Each number is 500 + 50 x the weight over its row's rms, rounded and kept within 0 to 999. Layers, rows and columns count from 0. Numbers have three digits each. The size before them is the row's rms in percent of the matrix's.

# layer 11 MLP down, 256x1024, rms 0.0545, rows 0-191, columns 896-927
098:479534589505593588479448518479472470440456547398455524511491444513495628451491403478522495572547
095:443548510482453498580428476499530476543536378473474560467494477454477509528549566519459457528456
099:448485589347460504531596510490475527439462470549547470527561475412513495457470405530545452511495
101:407443544537444449564455608406494515558415508537555513419581516500530526534534550490389464469432
101:532523628458533476476390472525467467519482476565447483445560508578555556545523434574489485394486
098:487529501416424417587513538490522567548565469495591444491582535503548511545499424524568500561500
098:557502567487451492497552528535509546482472435519529479481543475516545482487504550498570487571507
101:494406496508548453522487555471500423489479563420445506421515543458485496556454541522545618528432
096:495480504402422453485486510548586529513511424514520456501509512469499533466489531511496451483437
102:601421561526551521533516512543490456492465469498503597550501551557550432545534605503458471515630
099:562479511485565516464470557524540495516511494482376505507407512509520447431565571519440620463516
100:419546564484527619571472567411417458489550473549484465427388524516449486532499541490478538434590
105:500526532500533514492506438477489521516554471527504442516448564549439473502550503517425425493483
096:399462486495523481517514587505449499478507499434601479472513486541536400480427465465425468521460
095:493524482399385502477520536469447484579547474495560520546442495407421423533484603524585464382522
099:400426424467431470418481479511586496447501432528500481554592474516536530514450479473365471521581
100:457597544602524536521514539482560536477588593508445500507508468388462415451475530540411533451561
098:519437395441586497397560541572485624505595519532509536546489466624426543435517566487446547550441
095:489500465474442554523504559541483518544465419350473485529520437564476559388539541470506510472530
104:525552560507546486511456434468498488472553472405471515549523474467503608451503497524460518436508
099:484535461519503487593498607531659526456573503383517483567515551516508513536544475582566395412527
101:429493501448437432435447528530500499468536405485527508498554442493537474450449454590521461565595
098:462465488498498451517521575527515513558604515445485498425502509485553596451555536385500502482448
102:513504553558483503576493540535554361509477566576531504485479491489498463445452516586526573468385
096:499504506549418485475437435531530495515553441453536483556577428584446463507490456454509518495556
097:548507601495595532458510482465526546556513518519471537535576537455461475516495365549528441468565
097:490448521585510468517513477496417526548481477549555520423536417395558604485543507483508538565467
094:581579432515457461545545446597500512471502496539479539495499427476516585553429447541506514467533
095:551483546432475481528527483526455514495420473598462528561482457490556526524438495558509574537570
099:450514508567452543446548564524520511460544455509561594517544509456440511420546430555484531550527
100:488518473585481512554534535553498533488517565562479465564486521535531592558516492514505549535484
100:487457463568463470550483524518475538521569488485511639518500462551498551564532463552438620449484
103:518613509456491534513518539469545536525532568507599446477581503551493470436464425564475520553525
095:471528528502435469577530501500515498565517416502493507440533490540478414449467549540456454471541
109:654530473454519503515415561475400427523525399470542453492513602575458483564542441500472484604501
098:590554465554545469471504516551545540471564473489441465491519522475505515490526461485541459470536
099:480548458577527555585492475500457536505494451528518552505498436500450552412463520557497377482524
103:598499562528433510529560466400482430442502511457463398578391433469460444398541533564551535499456
096:541437485485566487511590520615525493492391478519499428431521495508509561469549498496470531495536
098:470403476517546449526586467462554503511452482444494537538522441590489450467508489427478484539480
096:483513505485425430516519442433609598510481556479474519618459475550462511512532489489467455498486
100:552470439577562539445497501571464550428431503486548494539510521502461513442420554519546460509441
102:479407522544455525523518521461413471547515596505480404459542489565456468513486551440472464470381
105:584499529449440445473520522588493462411450426513475561522472478467541541532516479419454489505485
102:517422476388421538450408488506448469417419583531458500513469556508524477466478456532529523499475
099:509481496445490484464482484440539547543507555535527528554528522502413527381482376423580550527539
103:511580499451584487473488483478555475437558566496515578518569468489583531458545542488581427439377
096:488462496486476463441452479367588547514524428474543472529485424480492495495492587419553493487545
099:378429526435408548481576496424489531459515459558449454531523465560451467424447504439468501596496
095:560558494447539524456430454561633478516508501513449508493540536443585482487511513490457491504525
097:399469497393540465525517512488464476480502478473483537527444524523528480484555449575421470471537
101:492481552555535520461408503477472498530436459562530478476538569562519542482535429427473447652517
097:566477548510512443498443532490435510448454500470535517420458444563511444562528426463480518527515
098:510474583521516608393607477455504568438521468550517622462545454429486452492351538481537486466479
104:436496412525484481449543461491462549482554466508515575447497509516525466491567608522483431468452
100:477430458523488482544409495476510391528480401441516483504492492449511553476541596538485612525467
098:513557481429494416523509454511480409489557446494480412408501488485589486475514453507601557378469
166:492546406548437437479410453489561503532515497484532511512556583492506510530424464432456410434528
096:461407551539490510471518531462475441547405484452502528502469465531474435467428563461492431454475
101:394463565571479400555466527586558457512578513474508440510489454539497508466450512481508620531451
097:552556455470530533476490449554548466496536434450532631445454547558535419474495530496565395513550
100:579472457528525550469467536509512541434454454468532465464494558510455499505485480497516519472438
097:492490489450514521485492512494554474428543487573556496498467508465479468461434449497383492652564
096:528563529485493520405473495563494460528501473475557535520511531369513496564498484445477534356495
096:574536513473527507439526559518443496478417558512503452544537417574508477454523484403441456508600
101:430536449557493495556514439568568505439651579481470528524596569565515468547478599504436547468540
097:536443514512572537498398529521448558487516532474447526437463447540501509583521536452443616433562
098:495535491535469472532573557562490474477535433657545440519526480563466646559479564480524467564563
096:478451538463474462449479501474501442532432494540485562520438562438524486511468493515469497550494
101:468437468512547480560516556543511546496500510525431574480421429550606531500423530574538539374494
100:545555457553460469506495539570399595499446443513511491549456425575418529528570483411548530603462
100:509422553570454574452455422450466589494446639513459620514459493508449484513473521461500528527450
100:462621501533507528472476517421475503541560456603508540541523598467465567409521593526527473504376
099:456523572499491419549537394457581448553466513435488576463523452553535496551369493526545533472452
098:453500489495501506442522456436443480458461517428510561518509508509618453555501536481437536460513
099:421513524493484545521460545510472501528463513475513535492557487437518452467484462398478544531512
106:452480573470437482536537564539468548548479511521494513439437528534457423465432493555550465520505
101:507571571514509494507504483538519513453606524532513533478579505467491550494487575466536537560498
100:525539482495581481469534539472602438509496472565438494469525612517458433549533535454496464475589
097:492514473433576541450462436469471412562368564574548561514562487519510494503593552486431526442429
098:557517513478564498500493463576451533613462520501420519447469499605485547496513596431501507451489
098:514503453470524584511532502470517543426515542492578475462457496505534497518615428482425566500468
097:486474553511550465573499483442481492450500433537428493504535513524505542475606559553496497474477
097:503370520544538454435488570476534532384434470426571462560458523546451457487429446447495436519398
098:535509489484486462489467409368473482449477430471489507479486397494552555562503469553546466484553
099:527627520458521538531581614459585463488514540495406463517482483476475383495509635505474549441566
098:484509520432418513400518432542513432474459516557491513496510522461577506546585536547511609455510
101:365481480555485522558568404384473506528543525570476467583495537580446511508519507441495484535520
096:499464506506506466531523470483523496494535489568506516401523514531411559569471512589436544405502
130:485416543572464483545525468439572527374567416492424538501511533507501443527385616389470500493541
100:469503620436534582527485588520419592539470470463444563622493463487555394534503572472605496587487
104:476537439501496528468459547380533515484446413453458561483512495510524481445570557541405403521533
099:527436520471506551551502498503442474524508374494476447521500536521393486565479407513579520496468
103:500503563451499504482582478526472472500570507447415462558467536495555581551579469396560469547404
099:529535496485596511472477551441423581489573563501554549536440486470572532564467591444418592504478
099:536511425531453454563512522562544480502522559530509491412479601478468487482536499513526502436528
101:494540544450574442491498517620481481521501574484489396498502492552446390561518501653512511512497
103:472437532528535558460507384451494544508488509463504561487560507531533504458525541477440566539490
101:432532500596457425535522379522586412621487495515497482451469505468482428465550480508419527400522
099:504534525559463553455447584469500481525489513440482530510508480476437502468486474570525476469505
101:485484467429476549489461589448463500488542554403485498549504538512489529403388450551502491524442
097:504449499567541545581528559563479517445463509518444528496460469440552479382465477500479542411474
103:488478505540423497414468502511513541515482457497507536537500567458516556530554548486417525503516
103:483490471479458477484446395449520461587532544466516486521449433489459445502573417506458541495541
099:533520424542533485603575471467486489498494551548545418456565517480432557583580552515578590440574
099:504610455565539542448557425560533449505520546453517580427501546470498553475534437493638587511481
102:532549469559519552495516391411595473514520480460546471561439489457462534519461457502477509532469
095:537517477538455402562494504465582479544480612505505602525437406509453547531447566538628415494466
097:454535496500506514557425540408415491488567528401480498501488473405477546426495483549633436562533
096:489379450643550473486554473420461410496557460487589466444551509474581421523383573533582456505389
102:515513450493477473423544387430500469523452507567541435472449450520495404555491552503439445466494
102:463483468506523456436550529560581552470493433477501492418502531539472441626515552598545538527419
099:644477518513510483459462395563483503554508479514459499535509471502481561533539468552475493451500
099:593432541607455467443467526444504492569514413554501509434405396438448460514499508543481442544371
102:462545479483439515525351469465394513485501582592442471514516549497525540536533542464508442441426
099:485413541468568451548456503544546498486506561517552461499420553454562502477500492543473488452462
101:563493331577512510536546506527519504451489595527483511471404533532567507642486482449539517538542
101:592614471431606480529489478502477432453440464550475524478495510553453535479466468495520528555489
100:454564436557567614470508546492549439505499489592465494506414447527510468499501487474574415508495
098:373518512543394478530420416490501458461514499495524517508445479536449460477390529521486503559363
094:486501451584492514529379562605501492508467537574542461417436544438505493480521570557490506485457
099:490478585434541527419514538454430521531578483453530459558491551401396548554555488454357517418521
101:407429535561575507501523475467526489491539660434429564478416477511452489438463476423438514509473
099:577563517450488520409540510553511577428510492625561520622448490465569398439389499470487528549514
100:484481555535557574442505455571492512464501533445460456477669436510515557471463568568453544559507
104:495546564434579477596472623449346517453435485460474575527536463463490520520423486576525499453509
099:549446480546463491524487474565561578532468497403473481452434505502482556495468543534504498540483
100:552517468497453546453503502511604479408520527457589462456540505515480648499530421515478550524489
097:424457610595453482534397484456440532469409503623421504476463490433414489501497420447480477489447
101:505513458451466499542506530504455479579517516481470402397472492502541529564452532475548430515457
095:531554503491519461521486580558482463514434455453503532544523535464507475411557507500598591577454
118:364455546533495473454486546502478442481498556468567515476562445481448557457454568415418577493541
101:456521471571553479497471514503629455526482493561425444529540474502468454533554479490484514472478
100:547458498515441473497509393510490513609567433352477528425549444465499544562510452513530529501504
098:509531531486581500418462503576494496491463558490573444453495582509453546424582413503573449544558
097:413484500484507504507617579585483478598570393569430623505479477520594485499512417516509469374576
103:579466502503534516574518465526410448450376473377444490523489609460452457612486479472586471531459
096:470528419577495451430438504484470426557474517500451531517499531523536427451434450429447495502490
098:484562485573529562513509441537497495499468479601506526467519488494566455502498477454553440532528
098:461439440515548506489564492468498443451498480506526487560547428474524480500493483502573591461490
097:524545529557420622510474492454600578517580474412496543437507490496559507469479560480493477570513
097:512535442435491470590495559511468445431439513514575536459512539575474520497657504451544526484509
102:444456496460530520493531567635460505546457413520457542485453533480467508390518575470506552405537
095:529536465452479549430461539546452513488469467483469561420428505545501571502499551510521404537471
098:416482487486484468502487387484549559473480453435465565463429528385543519604534420555466569511475
098:534537615530573484470516536511549543530466467557581470448533482584451429508541456568628532513548
101:521400466598545570403447467548548523570518431605482525599430460472535486462499601543431535503555
094:563483423453547576477467457492501554500501568428473539548416569453504529545481491459514458535549
100:445612398454570560447469455454503500451605497514523509619543406527480475572435446567480511516446
124:483521583431500435578426401486531456553541414540452548532567562514534517436459453491511420592527
100:507506542561469527477473488490482516537493479469551437511459484453512530500436466560458553472633
097:578426550529474507521457494393541502473461431499590369487540492399530519460510473547556472490515
095:486486425548504565534443541553519490530491530496430486511471533565621511533505506520464466499536
097:463525567566446494496539571534527598504489493474513479550514525486423417575519500508598435494493
104:416479481516559473458463541566471635535389667426492489568448597511469459515514496470539429457542
100:526610537473513398479528477519545500480632528474410472505546539405513573574540459564542405434533
101:525464534483469534526536517367571526573565518494449461538381486463483457514544424508664482466494
096:476505491568484554371553440581488459507489492558468426463465455562468527499485475533472490487491
096:475451392576590453455460546502462432451538440509565419547484491575451493391548551463467512582513
101:475509509521463401524451458531469513449606450518445405532557440489571581426455482479437603603548
101:505504494565469484536567535448532455632452475483514454480572509465525515480474515596487510558462
098:519574436535432513480527428539479481468596520492499431493468480514550513559552549585480586543506
097:419557431497499569530586500454567502523495524460475547510441556500516483445533517473448503472578
097:511476631485563556524416497515475479488542503560525479543467448407449482512477466492455494420453
096:464464423403558408556559479515470564482510531560508521496529533579490375524542529587506502480600
099:563512517512449512528532531483477394489487556447421545500489537509530420491485480486508493487436
099:428495610469345539472469479470462510526506465505533473483543453477551478515555493579597648486473
098:454489557460469473447465517519470541455446527551563520467498451494504520478532400493451495611455
101:457521547524570454439481539586523431550488565486536489416479491485510510424500506451467567527532
101:484476416524519460509474480474483503520566507533428371499546593504448500504468562531502426519471
105:394540467423494495461445464438501498531474448543503528466471555542432523451418495527549357491500
098:468390494440470451506399578476493459578512460545486397556520488547507447445495558390419452498502
103:563505526527555479549530523497421497466498548469524503481444538486508526558411533503434503476494
103:488547597479589454475457570449482505503444426504570538510578544584562404605545512540580496562549
100:550492347472454482525477517526399531398555422522427494454516495502505560463462506426514535525434
098:544492448498450541502418538470478447448403550468503483523475392438406507406541520413479587471530
100:458515547506546482474522424474469457493529510521456486485510572538434423537466527503402513467502
099:547454549462407510494485439538484387465508516536356508490470521464473445531543434478607466498497
104:535504452474486479513461544520473507533575500490484481562513514466463477513558529446449433492545
104:505477483479443496456474459397554404514467600475482445471459586421505428576470529487504527529528
102:510509472556375592502537501451542488523448620522572491421464486506533439588451552395329546585484
103:579496475516491468546535492520432622565512594523510429405578446521469438545492497497462486439498
098:426453483445540577473506352473452532506572503482547468428530495445432336588467463468514480597483
101:514441444572438523478462462460527456506439544412479480434414538525403490488439553455535374462500
100:622455521546454442454463491551457481467455562508473501552502492485497508547521479484482579535558
101:428482547479519563529540484491457531514456453442504468579540534593528584563422461547548506510426
102:469521486513562520469494573490492512478402466518529481581455440457545451494451459485506430519474
099:529456544477529409596436516569576554464518548467477469476598397470451521519419413427493389519522
101:546504428530542448525529497441529484492495455424490414502525516494453395497475498474489503608502
097:480470512502578519435511514501514525504483532431519600441575490603483528532484488550390513472580
102:594438496431526540473441517494504467482530483496500440515531515489593562512485489447540408452559
103:505551552543485487537478457492452528438579606580514513397532575492607492630545563432480451470408